{"num_hidden_layers": 10, "hidden_size": 640, "num_attention_heads": 5, "num_key_value_heads": 5, "head_dim": 128, "intermediate_size": 2560, "vocab_size": 43992, "hidden_act": "tanh_gelu", "norm": "layernorm", "norm_place": "pre", "norm_eps": 1e-05, "positions": "learned", "qk_norm": false, "attn_scale": 0.0884, "bias": "all", "tie_word_embeddings": false, "parallel_block": false, "init": "uniform", "init_std_qkv": 0.0327, "init_std_o": 0.0, "init_std_up": 0.0327, "init_std_down": 0.0, "optimizer": "cautious_adamw", "learning_rate": 0.000629, "lr_mult_o": 1.3, "beta1": 0.9, "beta2": 0.99, "lr_head": 0.00534, "max_grad_norm": 1.0, "warmup_steps": 290, "schedule": "wsd", "decay_fraction": 0.663, "decay_shape": "linear", "final_lr_fraction": 0.02, "batch_tokens": 131072, "max_seq_len": 1024, "doc_mask": true, "z_loss": 0.0001, "train_tokens": 618700000, "max_steps": 4721, "dataset": "wikipedia_en"}
Each number is 128 + 24 x the weight over its row's rms, rounded and kept within 0 to 255. Layers, rows and columns count from 0. The size above them is the row's rms in percent of the matrix's.

# layer 7 MLP up, 2560x640, rms 0.0286, rows 1754-1780, columns 128-255
size [101 101  95  88  99 106 102 115 100 104  95 105  98  89  96 107 110  95 101  98 107  88  96  95 101 103  95]
[[146 110 140  98 129 134 112 128 156 131 123 102 116 122 133 126 110 146 130 141 117 108 145 138 159 102 112 157  90 119 148 142 142 134 149 148 106 100 124 135 123 117 120 124 151 151 179 180 101  97 117 127 127 164 149  69 148 159  80 154 187 144 110 108 142 130 159 132 103 137 123 142 131 107 149 123 134 138 129 108 136  98 114 139  57 143 126 133 127 160 151 143 115  79 130 176 161 142 163 146 161 158  87 131  84 156 114 156 143 105 123 107 116 111  98  92 140 171 104 138  79 190 111 131 152 147 135 145]
 [124 159 143 126 143 125 150 121 120 158  72 148 129 137 144 143 128 116 156 107 108 125 125 138 141 171 115 124 136 138 140 160 123 124 147  51 100 107 148 128 111 114 114 111 105 127 145 125 127 127 141 109 161 150 128 106 151 106 139 136 119 103  86 152  95 129 153 127  68  98 143 131 120 125 143 111 156 141 163  90 126 192 116  79 136 152 111 122 130 130 155 150  99  96 132 143 127  73  95 115 125 124  92 169 130 124 139 128 196 127 159 132 155 107 122  89  97 140 163 133 108 129 142 152 158 118 119 153]
 [164 130 117 103 160 120  83 125 121 107 122 106 112 129 110 147  91 131 116 154 189 101 165 113 124 126 133 145 123  66 124 136 163 143 100 122 123 145 114  96 102 140 134 116 151 145 136  94 100 139 170 122 115  97 138 105  89 168 105 104 101 109 137 121 125 105 113 117 107 108 115 142 133 137 102 130 129 128 108 161 124  79 114 143 107 133 143 110 131 110 132  97 104 122 147 141 141 153 175  93 145 112 146 126 122 126 109 153 155 117 124 169 156 146  88 131 167 139 104  85 101 147 115 103 114 113 127  92]
 [141 156 149  88 141 106 119 104 107 125 174 158  99 121 133 164 136 104  99 108 117 124 148 149 155 126 121 132 135 129 118 161  90 162 144 124 117 120 103  78  98 112 158  96 128 110 109 121  75 128 129 123 104 113  92 126 145 189 119 110  89 121 155 162  79 145  83 111 130 116 104 137 132 145 122 127 146 132 149  91 107 119 119 188 155 111 146 149 140 163 172 139  69 174 142 141 153 154 103 116 153 127 128 126 102 118 109 147 112 147 132 101  95 118 169 101  91 152 110  88  83 140 104 169 129 138  99 143]
 [158 110 174 139 116 137 172 156 133  75 156 110 145 166 118 158 109 100  97 149 144 120 107 110 123 139 107 148 137 159 136 133 159 143 103  97 117 129 150 112 109 102  99 132 147 148 122 143 109 161 151 151 181 136 195 159 132 102  67 141 129 123 122 145 111 137 125 112 144 141 135 117  87 110 130 142 126 121 117 163 109 144 124 173 160  76 112  84 107 142 148 126 155 160  59 125 124 147 144 130  95 144 116  91 151 136 115 161 127 118 156  92  94 123 141 140 156 147 115 153 151 121 125 124 115 118 156 140]
 [ 94 127 176 159 150  87 126 144 134  91 138 128 107 153 178 113 146 135 133 110 117  96 160 107 123 120 147 154 104 119 108 118 121 168 163  81 166 145 109 134 128 112 105 131  85 133 166  93 166 166 166 152 148 141 149  74 154 115 116 117 135 128 152 116 116 128 113 122 180 142  89 167  83 124 165 179 156 135 116 148 138 109  78 120  89 104 113  96 139 128 116 119 106 148 106  90 119 144 119  91 102 116 112 103 165 136  82 127 147 152 135 144 117 127  80 151 116 106 132 173  97 105 113 130 140 136 147 165]
 [116 123  96 107 140  77 109 139 141 107 107 188 136  72 131 135  95 205  56 147 149 142 129 133 146 144 139 167 109 147 136 108 126 151  96 142 118 154  95 139 159 127 127 138 118 114 121 168 133 150 114 142 107 126 125 141 121 130 117 130 159 114 138 136 157 146 128 119 155 159 131 137 131 101 139 134 108 109 162 143 124 127 115 148 141 148  93 101 108 138 112 126 148 161 136 150 133 146 111 106 115 110 122 124 101 151 115  78 112 128 111 100 142 148 125 168 126 141 117 171 142 176 140  73 156 127 120 201]
 [135  94 113  97  95 147 127 132 134 100 103 135 119 152 177 139 101 163 128 163 119 149 172  84 100 148 147 134 158 107 145 120 136 195 123 101  61 122 125 106  99  92 109 122 139 116 128 111 111 123 131 158 184 151 148 115 161 110 183 129 137 137 121 125 114 129 104  94 142 146 134 145 140  70 154 148 146 173  95 153 115 156  88  91 108 132 142 112 160 125 159 152 151 175 147 117 135 106 122 124 129 111 133 113 121  83  96 132 123 168 153 116 103  84  88 107 142 134 105 119 126 111 139 144 137 148 150 169]
 [135 131 103 117 136 136 161 130 147 126 148 157 147 156 135 127 155  93 118 116 135 128 102 122 109 125 140 151 103 103 161 145  83 150 150 119 146 134 122  94 121 166  48 134 113 137 159 120 113 109 145  90 153 113 106 105 140 132 161 166 105 168  66 141 156 131 131  76 124  96  96 128 176 123 114 158 132 161 115 153 115 112 104 163 158 104 125 143 106 124 135 114 134 122 177 116 104 122 140 116 114 158 103 132 128 115 158 134 113 143 139 180 150 159 109 127 149 132 156 144 169 147 170 131 128 155 118 116]
 [101 157 140 110  83 138 130 146 120 134 138 143 103 126  98 134 120  94  85 104 178  97 119 126  94 108 117 106 137 115 145 175 160 116 120 112 102 168 142  95 123 139 151 151 142 172 150 146 113 128 140 144 162 137  96  93 174 128 136 131  82 135 129 144  98 126  99 113  98  97 174 124 139 154 125 153 118 173 143 138 121 140 156 140  89 117  98 113 114 159 164 129 147 109 123 159 142 201 127 148  97 140  89 147 163 136  79 148 129 134 155 149 134  96 149 113  88 175 131  96 118 147 102 167 123  99  84 142]
 [116 135 154 132 111 175 121 124 143 115 121 163 121 129 175 158 109 171 107 125 142 161 160 166 103 111 164 105 138 137 139 152 124 156 128 145 147 111 129 149 124 142 119 107  80 116 109 149 147 159 126 144 113 121 112 141 119 124 124 132 101  94 125 124 109 155 153  85 164 101 137 121 155 146 151 139 158 129 117 137 103 154 156 159 140  79 170 109  71 155 139 159 125 135 120 145 117 108 122 131 140 134 152 138 122 121 143 158 120 165 148 163  94 154 116 121 151 133 139 131 104 135 133 150 144  94  74 124]
 [104 117 104 103 129 130 137 173 106 112 134  96  99 124 117 165 115 119 122 125 117 109 113 134 147 118 122 138 119 156 136 168 118 156 142 123 138 160 123 107 146  89 103 125 120 121 102 143  92 127 156 114 157 127 134 124 100 134 126 161 135 123 131 106  58 134  67 117  96 113 149 124  94 136 134 137 108 148 142 152 147 137  92 138 106  87 129 167 120 156 137 111 144  65 121 146 134 148 107 134  87  97 139 123 124 145 115 149 160 124 130 159 138 132 161 105  87 128 144 142  81 151 198 153 150 160 107 154]
 [ 72 121 132 121 149 142 103 104 142 127 150 118  94 108 136 162 157 144 108 107 161 129 150  99 171 116 128 137 123 158 128 114 188 101 104 128 164 142 123  99 138 115 127 127 110 139 123 165 166  98 112 126 128 157 147 131 117 109  96 126 133 103 153 102 107 145  75 123 112  97 122 111 125 176 145 123 146 125  98  47 110 136  92 106  82 116 128 154 140 104 141 151 137 139  85 159 109 152 122 125 126 137 133 118 110 116 174 123 127 130 152 145  97 128 114 119 127 121  87 155 131 147 129 122  79 142 126 118]
 [121 154  91 129 151  92 116 151 116 161 105 121 139 106 137 108 107  93 108 120 145 117 166 126 111 156  96 125 136 110 115 162 110 119 111 101 107 177  94 136 139 128 127 102  95 122 109  97 114 124 165 155 103 171 111 138 156 131 134  98 125 150 150 105 119 176 126  95 114 132 148 122 101 109 125  97 131 162 118  89  92 125 140 134 111 152 109 109 169 143 165 115 157 111  86 136 168 130 127  84  83 103 155 137 148 116  97 151 142 181  92 129 126 110 125  90 149 171 121  94 113 125 117 124 159 137 104 148]
 [ 83 147 152 153 139 123 114 123 136 151 121 148 151 127 117 174 113 127 115 152 163 120 162 141 117 126 111 114 126 170 124 136 165 146 139 145 123 163 167  85 108  87 132 120 143 163 147 153  94 122 127 145 122 102 105 144 164 144 149 138 105 107 122 123  84 114 165 103 129 131 155 127 126  97 137 168 103 129 115  90 136  87 124 156 122 110 151 161 103 114 138 127  91 144 103 166 108 146 130  90 112 117 167 157 122 146  97 128 116 161 123 160 121 111 150 124  88 121 117 100 123 135 169  93 124 126  65 127]
 [152 115 138 201 136 108 106 106 164 120 166  88 117 122 115 124 141 160 105 164 167 111 151 120 131 139 107 112 102 126 139 106 174 114  78  81 132 119 125  87 155 143  92 183 178 166 123 160 116 147 134 114 134  99 151  92 161 152 144 143  77 123 115 135 136  99 139 151 113 126 147 136 133  59 122 147 138 164 118 157 147 154  94  84 111 159  94 144 145 134 147 137 140 125 137  89 150 138 106  86 133 122 106 155 124 153 115 115 117 143 162 145  81 132 117 130 147 126 109 162 102 120 135  89 150 168  97  88]
 [112 128 154  98 116 144 129 108 110  69 104 142 110 151 201 116 115 129 126 150 149 144 109 111 107 134 149 160 152 114 135 113 111 112 104 137 132 154 145 131 140 108 122 139 100 119 156 138 134 178 143 132 133 127 151 146 152 146 122 104 126 105 143 126 143 119 116 128 143 144 118 156 149 130 132 170 128 135 128 123 162 112 128 140 116  97 120  96 145 130 155 181 157 102 156 155 133 146 104 106 116 134 137 127 105 201 138 143  89 146 168 152 144 119  94 176 135 159 129 111 109 128 117 114  92 187  94 121]
 [ 92 159  95 115  98 148 139 133 118 156 126 127  98  95 140 167  96 107 118 118 158 169  89 170 128 137 161 115  96 109 140 104 132 110 121 120 137 155 101 166 165  88 165 123 131 196 148 128 128 127 108 146  91 138 104 143 132 125 114 111 146 140  57 115 154 127 137 174 104 105 130 163  99 103 162 144 146 137  96 110  98 138  77 102  91 134 147 162 147 129 145 109 160 118  95 157 124 166 120 118 118 130 168 144  98 131 103  92 136 112 137 128 155 134 161 105 129 115 145 165  95 153 136 107 131 151  92 101]
 [111 111 102 146 178  88 142 135 154  96 109 119 160  74 116 114  94 154 100 145 144 150  96 120 119 113 114 133  81 132 116 117 117 112 129 131 103 131 136 130 172 119 138 173 111 143  81 165 150 129 136 134 139 167 105 136 149 123 118  71 149 110 139  97 170 128  81 131 157  92 138 148 138 111 145 137 151 145 131 100 127 138 151 118 149 182 109 118 145 142  90  91 140 159 127 146 106 115 103 162 122 126 129 148 162 114 115 137 120  95 198 146  74 185 127 141 102 104 119  87 165 162 118 196 120 122 111 137]
 [145 102 150  94 149 176 154 170 126 124 116 138 141 101 179 145 124 115 161 128 138 122 110 112  98 118 117 157 145 115 187 116 121 122 143 115 134 146 122  93 120 169 126 119 161 101 126 152 113 138 136 144 137 104 107 136 127 159 138  90 147 137 162 157 134 141 136  97 140 140 111 139 157  89 158 132 104 130 100 151 156 114  96  93 114 122 173 146 133  90 109 172 172 107 114 111 106 140 158 100 135 152 148 131 107 130  93 129 112 129 141 149 114 129 144 130  93 117 165 107 109 116 148 107 157 110  87 102]
 [ 86  95 122 100 109 103 115 143 166 130 121 186 148 141 149  82 123  90 133 148 106 125 152 128 160 123 147  81 145 146 125 137  99 150 156  95  83 118 119 133 147 123 158 151 153 117 134 112 120 116 131 152 151  74 101  81 105 123 113 148 129 114 120 136 121 115 115 129 114 107  96 147 104 105 101 103 130 146 106 114 135 103  68 140 114 121  97 142 113 131 138 162 110 165 120 118 100 154 118  88 130 108 108  92 155 152 115 103 159 127 135 131 132 172 101  69 153 112 157 138 114 119  72 174 111 126 111 156]
 [110 139 126 125 166 108 152 110 122 102 156 124 111 161 103 145 170 156 102  93 112 132 139 110 179 127 143 150  94 140  94 117 136 129 148 104 109  70 144 126 113 156 115 102 153 109 143 113 126  99 137 137 137 131 167 123 151 154 156 155 134 155 165  94 112 138  83 123 108  93 154 109 147 141 128 113 133 142 149 151 151 167 158 142 133 124 109 113 166 118 152 120 112 133 113 160 135 110 143 133 157 121 144 110 147 151 146 120 125 144 146 130 106 170 147 144  55 150 136 138 106 125 169 163 123 172 123 130]
 [ 96 142 128 155 105 162 143  99 123 147 111 133 164 132 104 109 136 136 117  96  99 146 122 142 142 121 100 143 118 110 184 111 102 145 146 142 106 149 106 140 163 113 112 134 113 119 101 140 115 120 107 124 101 165 155 121  98 118 148  94 176 131  88 126 113 106 117 120 121 184 119 114 150 133 139 135 124 119 129 152 147 160 107 146  59 123 108  76 133 154  89  95 157  96 115 110  91 145 135  98 102 132 135 152 135  97 158 162  97 157  96 118 124 118 134 139 137 116 106 112 135 115 195 133 113 147 135 151]
 [ 99  94 156 106 118 133 128 139 166  88  82 157 112 112 133  99 136 148  92 127 136 153 161 125 145 155 133 139 100 135 150 155  65  90 130 124 110 112 100 128 152  66 142 109 154 137  99 108 133 131  93 125 154 145 138 132 138 145 132 133 151 102 141 104 163 119 110 122 129 128 124 115 151  94 127 122 135 154 162 157 118 159 133  87 109 121 129 147 110 110 147 115 143 139 113 132  80 102 122 146 146 142 142  88 162 121 155 112 121 119 117 154 168 116 112 110  78 144 104 142 128 174  81  91 156 105 132 113]
 [ 99 187 164 117 129 146 164 105  59 122  89  95 121  96  74  75 142 147  77 103 142 130 132  95 114 136 149 102 181 109 117 116 112 143 137  90 127 143 111 117 109  96 103 141 165 142 115 132  83 146 143 105 164 109 116 149  97 178 123 131  97 103 137 121 135  53  96 118  95 133 128  89 115 130 144  89 142 127 145  99 143  89 109 139 131 122 175 144 106 140 106 154 107 108 119 125 100 122 137 151  98  72 124 145 136 161  94 121 139 101 116 140 123 120 161 108 132 152 149 116  93 175 146 125 133 149 102  71]
 [103 119 110 153 149 102  93  98 136 100 147 148 132 160 122 179 143 119 120 104 131 171 118 114 132 157 143 169 111 121 128 181 122 149  85 153 129 102 129 119 119 128 106 102  89 156  92 163 156 145 142 151 152  99  94 123  73 102  84 132 118 138 109 132 133  91 133  82 106 135 149 116 132 122 136 151 100 119 123 135 108 127 143 144 119 148 115 138 121 133 164 115 168 137 109 160  61 169 108 143 118 155 108  95 129 157 119 105 146 145 171 101 133 180 148 125 123 137 130 168 116 143 125 156 137 113  91 138]
 [105 174 148 151 125 139 129 146 120 193 108 119 181 140 130 151 157 137  95 125 141 143 166 115 134 116 111 113 126 127 113 108 168 153 120 112  94  72 111 123 146 110 101 137 121 120 140 150 148 138 116  80 134 144 101  82 125 128 185 156 125 133 159 162 128 143 123 164 111  78 129 139 141 118 109 124  96 129 146  89 142 154 122 111 144 113  77 101  75 143 124 111 172 109 107 134 179 120 123 109 147 110 127 122 116 151  97 137 126 147 138 126 143 162 132 118 108  97 149 115 116 117 154 172 139 128 101  86]]
# layer 7 MLP down (transposed), 2560x640, rms 0.0197, rows 1754-1780, columns 128-255
size [111  94 114  82 102 103  88 105  87 102 100 101  99  95  85 116 123  92 105  86  91  92  80 102 100  96  92]
[[ 93 139 103 161 148 152 139 127 118 143 120 115  98 120 124 135 153 145 170 145 136 134 154 100  99 134 116  80 101 126 127 135 131 123 134 129 128 111 135 125 133 101 135 127 127  94 139 120 133 133  84 110 120 167 127 139 122 153 142 140 105 134 127 125 125 125 173 128 178 149 166  95 147 128 152 197 131  79 123 153 133 122 133 178 142 119 129 130 127  86 106 123 158 129 161 134 127 109 103 109 151 105  99 176 135 138 156 156 120 215 122 133 150 131 172 174 133 116  89 111 145 118  99 148 115 135 123 137]
 [118 134 144 148 155 106 117 140 181 148 135 164 122 126 130  85 134 160 173 159  84 138 115 128 126 107 151 134 165 152  72  99 107 124 160 150 159 162  94 165 158  95  99  99  85  99 120 151 123 132 113 142  94 125 123 138  90 127 151 103 129  99 150 106 148 131 112 104 145 122 162 134 129 113 126 110 114 118 113 130 136 122 149 188 118 156 100 118 167 129 119 141 113 119 152 127 121 137  17 128 127 136 130 139 137 175 107 179  98 103 108 100 140 166 131 135 140 132 118  93 109 119 133 149 112  97 139 129]
 [157 103 137 115 124 153 183  91 103 136 135 188 124 141 165 126 175 118 164  69 117 102 134  84 128 126 119  99 116 149 119 193 102 133 137 100 128 142 127 114 135 133 116 136 141 144 145 129 119 117 101 120 164 128 167 143  99 132 162 138 144 109 120  77 143  98 103 139 115 136 118 123 155 134 160 121 113 158  74 130  82 156 116 154 118  87 138 154 140 113 107 149  98 131 130 157 109 148 121 168  92 120 132 104 123 107 101 128 101 119 132  86 111 139 130 145 173 126 120 173 135 122 130 123 119 139 165 145]
 [137 153 156 174 117 147 130 169  85 124 147 109 162 110 117 114 106 153 116 169 135 125 133 111 114 139 110 135 115 169 129  67 154 103 103 140 107 121 184 119 142 129 117 133 131 147 173 116 123 101 125 126 130 132 152  75 123  72 132 134 148  95  98 106 135 137 141 122 144 131 120  84 126 147 129 162  98 127 111 146 126 139 124  97  96 141 134 148 127 159  95  99 162 142 147 121 141 120 103 151 128 119 145 131 114 138 121 100 143 136 128 147 143 132 147 135 156  96 127 145  91 134 108 110 124 126 139 108]
 [ 81 138 139  99 139 126  90 105 152 135  89 113 155  86 183 121 156 142 157 100  68 117 167 155 145 171 128 121 149  95 105 105 112 112 148 120 130 107 155 150 106 140 134 133 105 149 103 123  81 122  92  95 132 105  90 114  80 115 107 112 172  97 118 120  96 164 157 159 146 160 157 141 136  95 186 123  96 145 122  90 117 115 185 142 123 117 144 150 138 169 115 130 102 145 130 144  88 123 118 172 124  77 147  99 118 157 108 131  88 157  85 135 121 105  94 132  95 156 122 142 148  86 129 128 115 153 152 145]
 [133 123 150 146 127 120 145 143  85 149 158 154 133 143 179 131 128 154 122  78 110 153 127 127 102 148 153  92 134 160 105 136 151 172 141 142 158 123 135 136 153 118 121 115 139 154 130 162 122 132 125 104 149 131 126 159 104 132 107 109 112 155 130 116 109 137 114 103 126 128 150 121 104 141 154 128  97 133 139 102 115 152 108 133 109 123 146 149 114 117 134 145 142 138 126 120 121 166 118 153 130 111 122 130 103 119 118 147  90 108 122 178 127 126 157  89 145 159 125 101 115 109 143 101 127  76  60 141]
 [135 119 158 182 114 150 144 125 133  88  95  75 108 130 131 120 143  64 131 134  98 131 150 116 130 109 164 116 143 126 120 136 155 139 140 134 119 111 125 116 125 144 108 194 107 140 109 124 136 105 161 130 102 168 111 131 113 153  99 127 100 144 145 147  69 109 109  95 111  96 119 125 144 190 129  94 143 137  81 101 124 136  98 116 106  99 125 135 120 159 120 102 130  89 134 116 116 139 127 133 145 119 105 113 162 117 181 158 115 140 126 117 125 115 145 128 144 101 159 103 141 124  97 127 104 156 156  95]
 [ 97 146 172 155 141 158  86 145  92 107  68 172 136 143 147 126 181 122 158 129 150 142 139 155 133 127 155 117 186 137  55 142  81 130 109 124 115 133 131 125 119 148 110 167 118 106 151 125 112 120 122 163 136 132 107 144 151 112 108 130 143 126 142 134 117 153 145 132 132 126 168 141 173 119 111 130 110 123 120 120 113 151 118 136 141 113 122 130 191 134 136 128 110  83 123 153 128 139  58 141 125 117 106  98 171 117 138 165 118 109 101 104 146 100 108 121 134 140 128 100 129 127 118  96 108 163 126 105]
 [121  94 122 176 102  87 152 135 130 135  97  92 146 126 101 152 101 159 113  92 129 117 111 173 140 135  91 109 114 137  91  99 209 135 104 123 140  78 162 155 185  69 158 134 163 135 118 122 140 133 154 144 136 145 147 161 180 146 103 111 127 144 159 120 121 149 109 156 155 145 157 105  99 115 145  80 143 136 142  97 163  92 129 102 109 145 142 139 154 134 131 132 141 134 131 132 107  81  73 107 169 130 150 130 140 133 157 141 150 132  98  96 128 107 137 116  85 118 105 110 136 143 125 178 115  98 158 151]
 [195 131  92 149 126 104 154 131 101 139 117 111 122 115 116 119 143 143  99 131  95 128 103 130 116 102 124 147 125  96 149 192 118 131 150 116 115 152  99 148 120 134 106  85 125 185 102 132 131 151 118 167 125 116 145 168 108 131 127 110 111 121 109  98 118 111 117 120 105  99 109 116 107 166  79 112 127 149 146 145  92 122 107 110 147 137 158 102 113 131 135 131 164  98 121 133 112 105 116 140 113 110 145 138 113 156 151 102 151 142 179 110 132  80 163 119 161 118 150 115 152  95 126 120 107 133 113 129]
 [130  43 121  97 149  98 116 175 149 136 149 128 120 120 114 136 153 113 146 111  98 102 112 107 170 161  91 133 123 113  93 132 129  90 136 111 111 127 118 121 120 118 175 137 178  90 166 124 154 132 132 139 116 132 139 122 178 107 140 102 134 156 147  93 161  97 118 118  91 153 123 155 103  86 107 153  91 148 144 123  99 109  96 120 113 132 118 116 133 105 115 150 122 174 121 102 122 138 110 132 123 101 127 105 125 181 109  92 145 109  96 120 118 120  93 146 124 140 126 145 116 123  98 120  86 149 153 141]
 [135  91 167 135 128 156 128 160 159 168 117 142 163 109  76 140 116 135 141 156 117 106 177 121 138 104 121 151 150 110 129 139 114 118 112 170 118 107 148 102 125 129 138 158 121 134 117 138 143 121 113 126 101 127 121 150 132 115 124  93 114 123 145 100 142 109 170 129 120 108 138 150 143 142 181 106 153 127 124 138  83 120 152  98 174 134 100 113 101 146 126 150 137 137 140 125  91 146 152 127 125 137 143 134 128 122 101 132 103  65 148 125 114 159 121 154 146 107 155  81 155 120  95 117 120 111 145 113]
 [169 137 107 150 133 118 165 172 114 132 114 127 171 114  92  76 100 165 104 189 136 175 118 157  86 119 137 125 106 128 112 106 204 152  86 117  99 121  85 132 126 111 133 132 154 122 137 120  96 138 145 125 151 140 143 130 117 109 124 141 135 157 124 147 131 126 138 160 136 117 143 128 121  75 135 127 124 115 146 172 156 116 123 179 145 127  93 116 103 106 117 132 145 133 136 102 190  88 118 107 158  75 139 131 119 135 109 184 134 118 136 112 154 140 124 123  82 137 141 129 126 102 101 118 153  81 148 182]
 [149 114 169 113 121 131 114 122  91 123 141 118 137 170 148 109 174  92 144 178 160 126 109 103 128 110 133 120 152 101 128 105 124 165 170 156 138 107 125  97 146 122 173 159  92 138  95 186 134  95 118 123 135 157 112 141 107 113 154 149 150 117 141 140 140  95 136 103 119  89  83 114 152  89 122 140 106 126 133 163 147 157 123 120 124 127 122 177 152 107 107 131  83 103 154  87 109  72 122 170 147 122  96 133 123 142 125 141 125  75 128  96 161 149 116 153 138  94 110 171 114  79 134 111 138 131 121 117]
 [199 106 117 110 117 127 159  91 126  95  97  90 122 151 144 128 109 153 115 123 127 150  76 118  96 110 179 165 117  95 134 132 115 125 155 120 110  84 114 148  94 115  95 157  91 145  62 158 122 137 174 125 141 161 130 109 100  86 152  78 136 127  92 103 139 109 155 141 139 128 130 114 119 156  93 107 114 133 132 167 148 127 132 134 103 171 144 155 117 173 118 141 135 129 100 117 117 117 152 128 119 134 101 140 123 166  67 125 156 117  91  90 100 149  93  77 143 141 131 157 118 141 108 170 135 139 138 189]
 [101 108 186 100 121 129 111 160  87 118 106 134 135  83  89 156 125 102 113 106 113 134 115 151 118 124 110 134 122 120 113  92 121 138 128  90 114 106 158 158 151 128 124 120 111 136 127 117 146 116 158 109 142 135 170 168 147 110 136 123 157 152 137 116 131 165 142  83 116  94 121 134 114 117 120  94 118 144 145 118 176 139 156 104 130 114 126 138 132 102 157  96 126 136  93 156 165 132 116 167  69 112 161 135 120 125 167 133 144 153 132 123 161 112 131  99 105 133 135 132 153 147 169  78 134 134  83 107]
 [148 128 160 128 119 116 129 112 120 131 132 126 111 113  95 176 113 135  95 175 115 204 142 144 131 113 157 148 159 112 149 135 134 150  80 183 112 104  92 103 160 126 119 100  97 160 111 120 111  92 160 163 107 106 130 118 142 118 103 108 147 122 125 125  96 160 134 136 105 137 127 112 125 143 152 134 127 127 121 115 174 159 135 114 141 155 115 113  91 145 116  99 134 137  98 116 159 178 147 147  99 105 126 171 121 134 113  95 103 165 176 120 129 130 124 104  99 117 140 127 148 145 153  84 151 140  99 156]
 [141 133 149 129 125  97 127 122 131 107 147 109 122 136 139  94 116 131 179 114  73 103 142 152 116 123 121 134 121 141 194 162 161 155 123 124  99 100 175 114 122 135  64 126 114 116 119 133 143 133 141  83 152 131 160 132 105 114 130 160 128 113 173 135 108 139 145 113 148 135 159 129 116 140 119  96 140 139 162 165 140 120 145 123 149 122 114  69 133 117 105 137 131 153 148 121 109  87 175 122 168 126 107 121 147 144 159 145 136 143 108 117 121 143 123 148 119 152 119  87 177 116 124 167 130  99 148 116]
 [163 131 187 116 167 140 102 149  96 122 142 155  63 108 104 129 165 124 127 104 184 120 139 100  94 143 104 151 133 166 107 125 140 140 132 141 143 150 157 118 134 127 123 143 154 156 126 109  93 124  32 139 106 165  79  97 163 126 151 145 116 141 132 146 134 114 221 102 148 106 145 133 160 133 111  95  86 131 137 145 112 131 122 111 126 137 145 127 131 105 142 116  99 125 111 132 169 158 107 111 171 105 104 139 142 128 133 133 114 117 107 126 155  83 144 126 138 114  60  93 194 141 139 107 144 131 106 126]
 [108 159 137 160 123 154 120  75 126 138 138 143 123 105 131 112 144 147 130 124  82 164 140 163 128 148 111 126 155  44 137 122 113 124 122 101 106 110 161 134 130 118 126 148 100 156 145 127 105 133 151 154 117 108 152 134 122 144 109 176 123  72  92  96 119 155 142 145  55 111 133 145 110 153 125 107 147 177 100 125  80 158 141 120 120 150 136  74 145 139 154 118 140 154  78 148 145 160 167 147 116 135 139 116 116 127 118 130 141 106 157 141 129 154 114 154 142 103 119 151  98 130 135 161 146 140 134 146]
 [135 151 101 123 123 150 147 121 123 163 135 121 126 164 154 133 147 120 140  95 115  89 105 125 124 147 124 162 122 109  10 162 125 138 119 130 139 137 128  85 139 105 104 127 118 117 129 116  99 144 146 122 137 156 121 144  91 122 130 148 136 123 125 146 123 103 149 112 142 106 146 107 121 125 139 158 106 149 151 129 110 124 145 144 127 132 127  82 232 106 145 114 144 112 114 161 143 114   4 145 126 141 107 160 114 135 110 134 129 178 149 126 101 101 114 101 118 135 126 115 133 130 160 121 161 134 118 129]
 [148 105 105 133 108 145 122 161  89 170 156 139 155 135 127 139 139 104 146 135 154 107 118 149 127 134 120 127  99 133 123 116 105 134 110 154 117 146 129 104 114  95 126 117 123 121 105 131 156 103  98 137  97 109 109 147 128 129 152 115 139 119 101 136 203 109  96 112 126 112 132  82 151  92 127 117  94 130 114  79 130 135 100 136 115 143 169 148 127 171 144 180 118 123 135 147 134 112 145 169 121 130 132 156  84  85 102 123 141 131 176 133 131 108 142 196 178 176  92 143 135 138  69 110 126  91 100  85]
 [147 130 148 110  97  92 119 141 140 126 136 145 131 125 156 150 113 117 132 145  82 126 162 128 106 140 156 149 110  91 117 162 156 154 149 114 100 123 118  82 100 136 106 133 127 109 136  74  93 146 138 120 126  97 139 103 121 132 156 171 114 138 172 109 108 139 172 121 137 102 128 142 133 137 137 139  97  84 165 146 143 128 127 159 135 128 149 138 122 114 150 126  93 149  99 133 110 112 140 104 170 167 114 123 102 142  64 170 147 183 160 184 119 138  81 138 100 127 148 101 118 119 144 110 139 139 123 115]
 [157 151 129 133 155 112  83  86 128 144 136 126 158 130 113 156 154  81 101 170 112 144 130 129 147 144 179 124 160 124 160  77 144 162 101 147 127  57 137 136 127 165 140 123 107 133 108 127 117 136 124 120 110 159 126 164 130 137 118 141 156 118 103 132  96 163 141 118 102 117 123 156 112  97 140  95  88 123 148 114 138 117 126  85 165 124 141 112 108 152 153  95 158 145 160 130 159 126 168 157 139 146 135 136 107 104 129 154 132 153 140  92 115 124 130 117 113 134 149  85 176  82 169 121 113 131 104 157]
 [ 97 125 117 107 147 169 120 115  94 107 151 126 110 116 163 147 113 142 159 103 130 124 138 143  87 159 115 126 114 113 110 107 131 131 142 130 143 125 131 129 104 147 126 122 117 113 102 167 100 119 110 116 160 141 110 129 172 135 103 160 129 172 113 112 125 151 107 126 132  89 106 151 148 134 139 149  96 139 125 146 115 125  91 125 102 125 140 143 123 110 115 108 158 133 144  79 130 109  83 148 125 146 133 139 148 123  97 126 104  70 155 117 133 140 138 126 108 133  96 101 122 107 133 152 135 117 134 161]
 [146 162 111 111 127 118 154 138  93  54 162 117 131 141 135 106 129 117 169 144 137 103 134 168 124 122 123  92 131 135  25  89 164 144 138  97 131 145 125 151 109 116 174 126 167 116 139  88 127  72 128 114 147 147 128 126 194 117 151 113 107 124 121 135 103 166 119 141 131 103 154 116  77 113 119 125 107 128 125 111 133 119 126 139 123 149 122 116 124 126  99 124 135  96 164  94 126  99  90  83 136  98 131 122 110 130 134 126 143 124  84 145 113 126  94 151 116 144 126  70 104 114 111 149 123 128 121 152]
 [184  94 158 171 147 102 177 147  68 106 165 124 127 115 127 105  99 104 184 140 132 116  98 111 127 131 121 142 148 115  67 168 130 138 144 100 140 170 139 126 114 127 126 132 159 134 126  91 148 109 125 134 148 141 158 113 152 148 135 105  81 147 108 114 117  84 129 115 113 180 161  70 188 126 125 157 123 152 108 134 134 151 126 154 147 164 179 152 145 150 139 113  90 140 147 140 100 145 116 107  83 130 129 103 157 140 167 128 116 106 148 187 109 147 127 143 134 123 110 124  98 126 127 111  81 150 122 105]]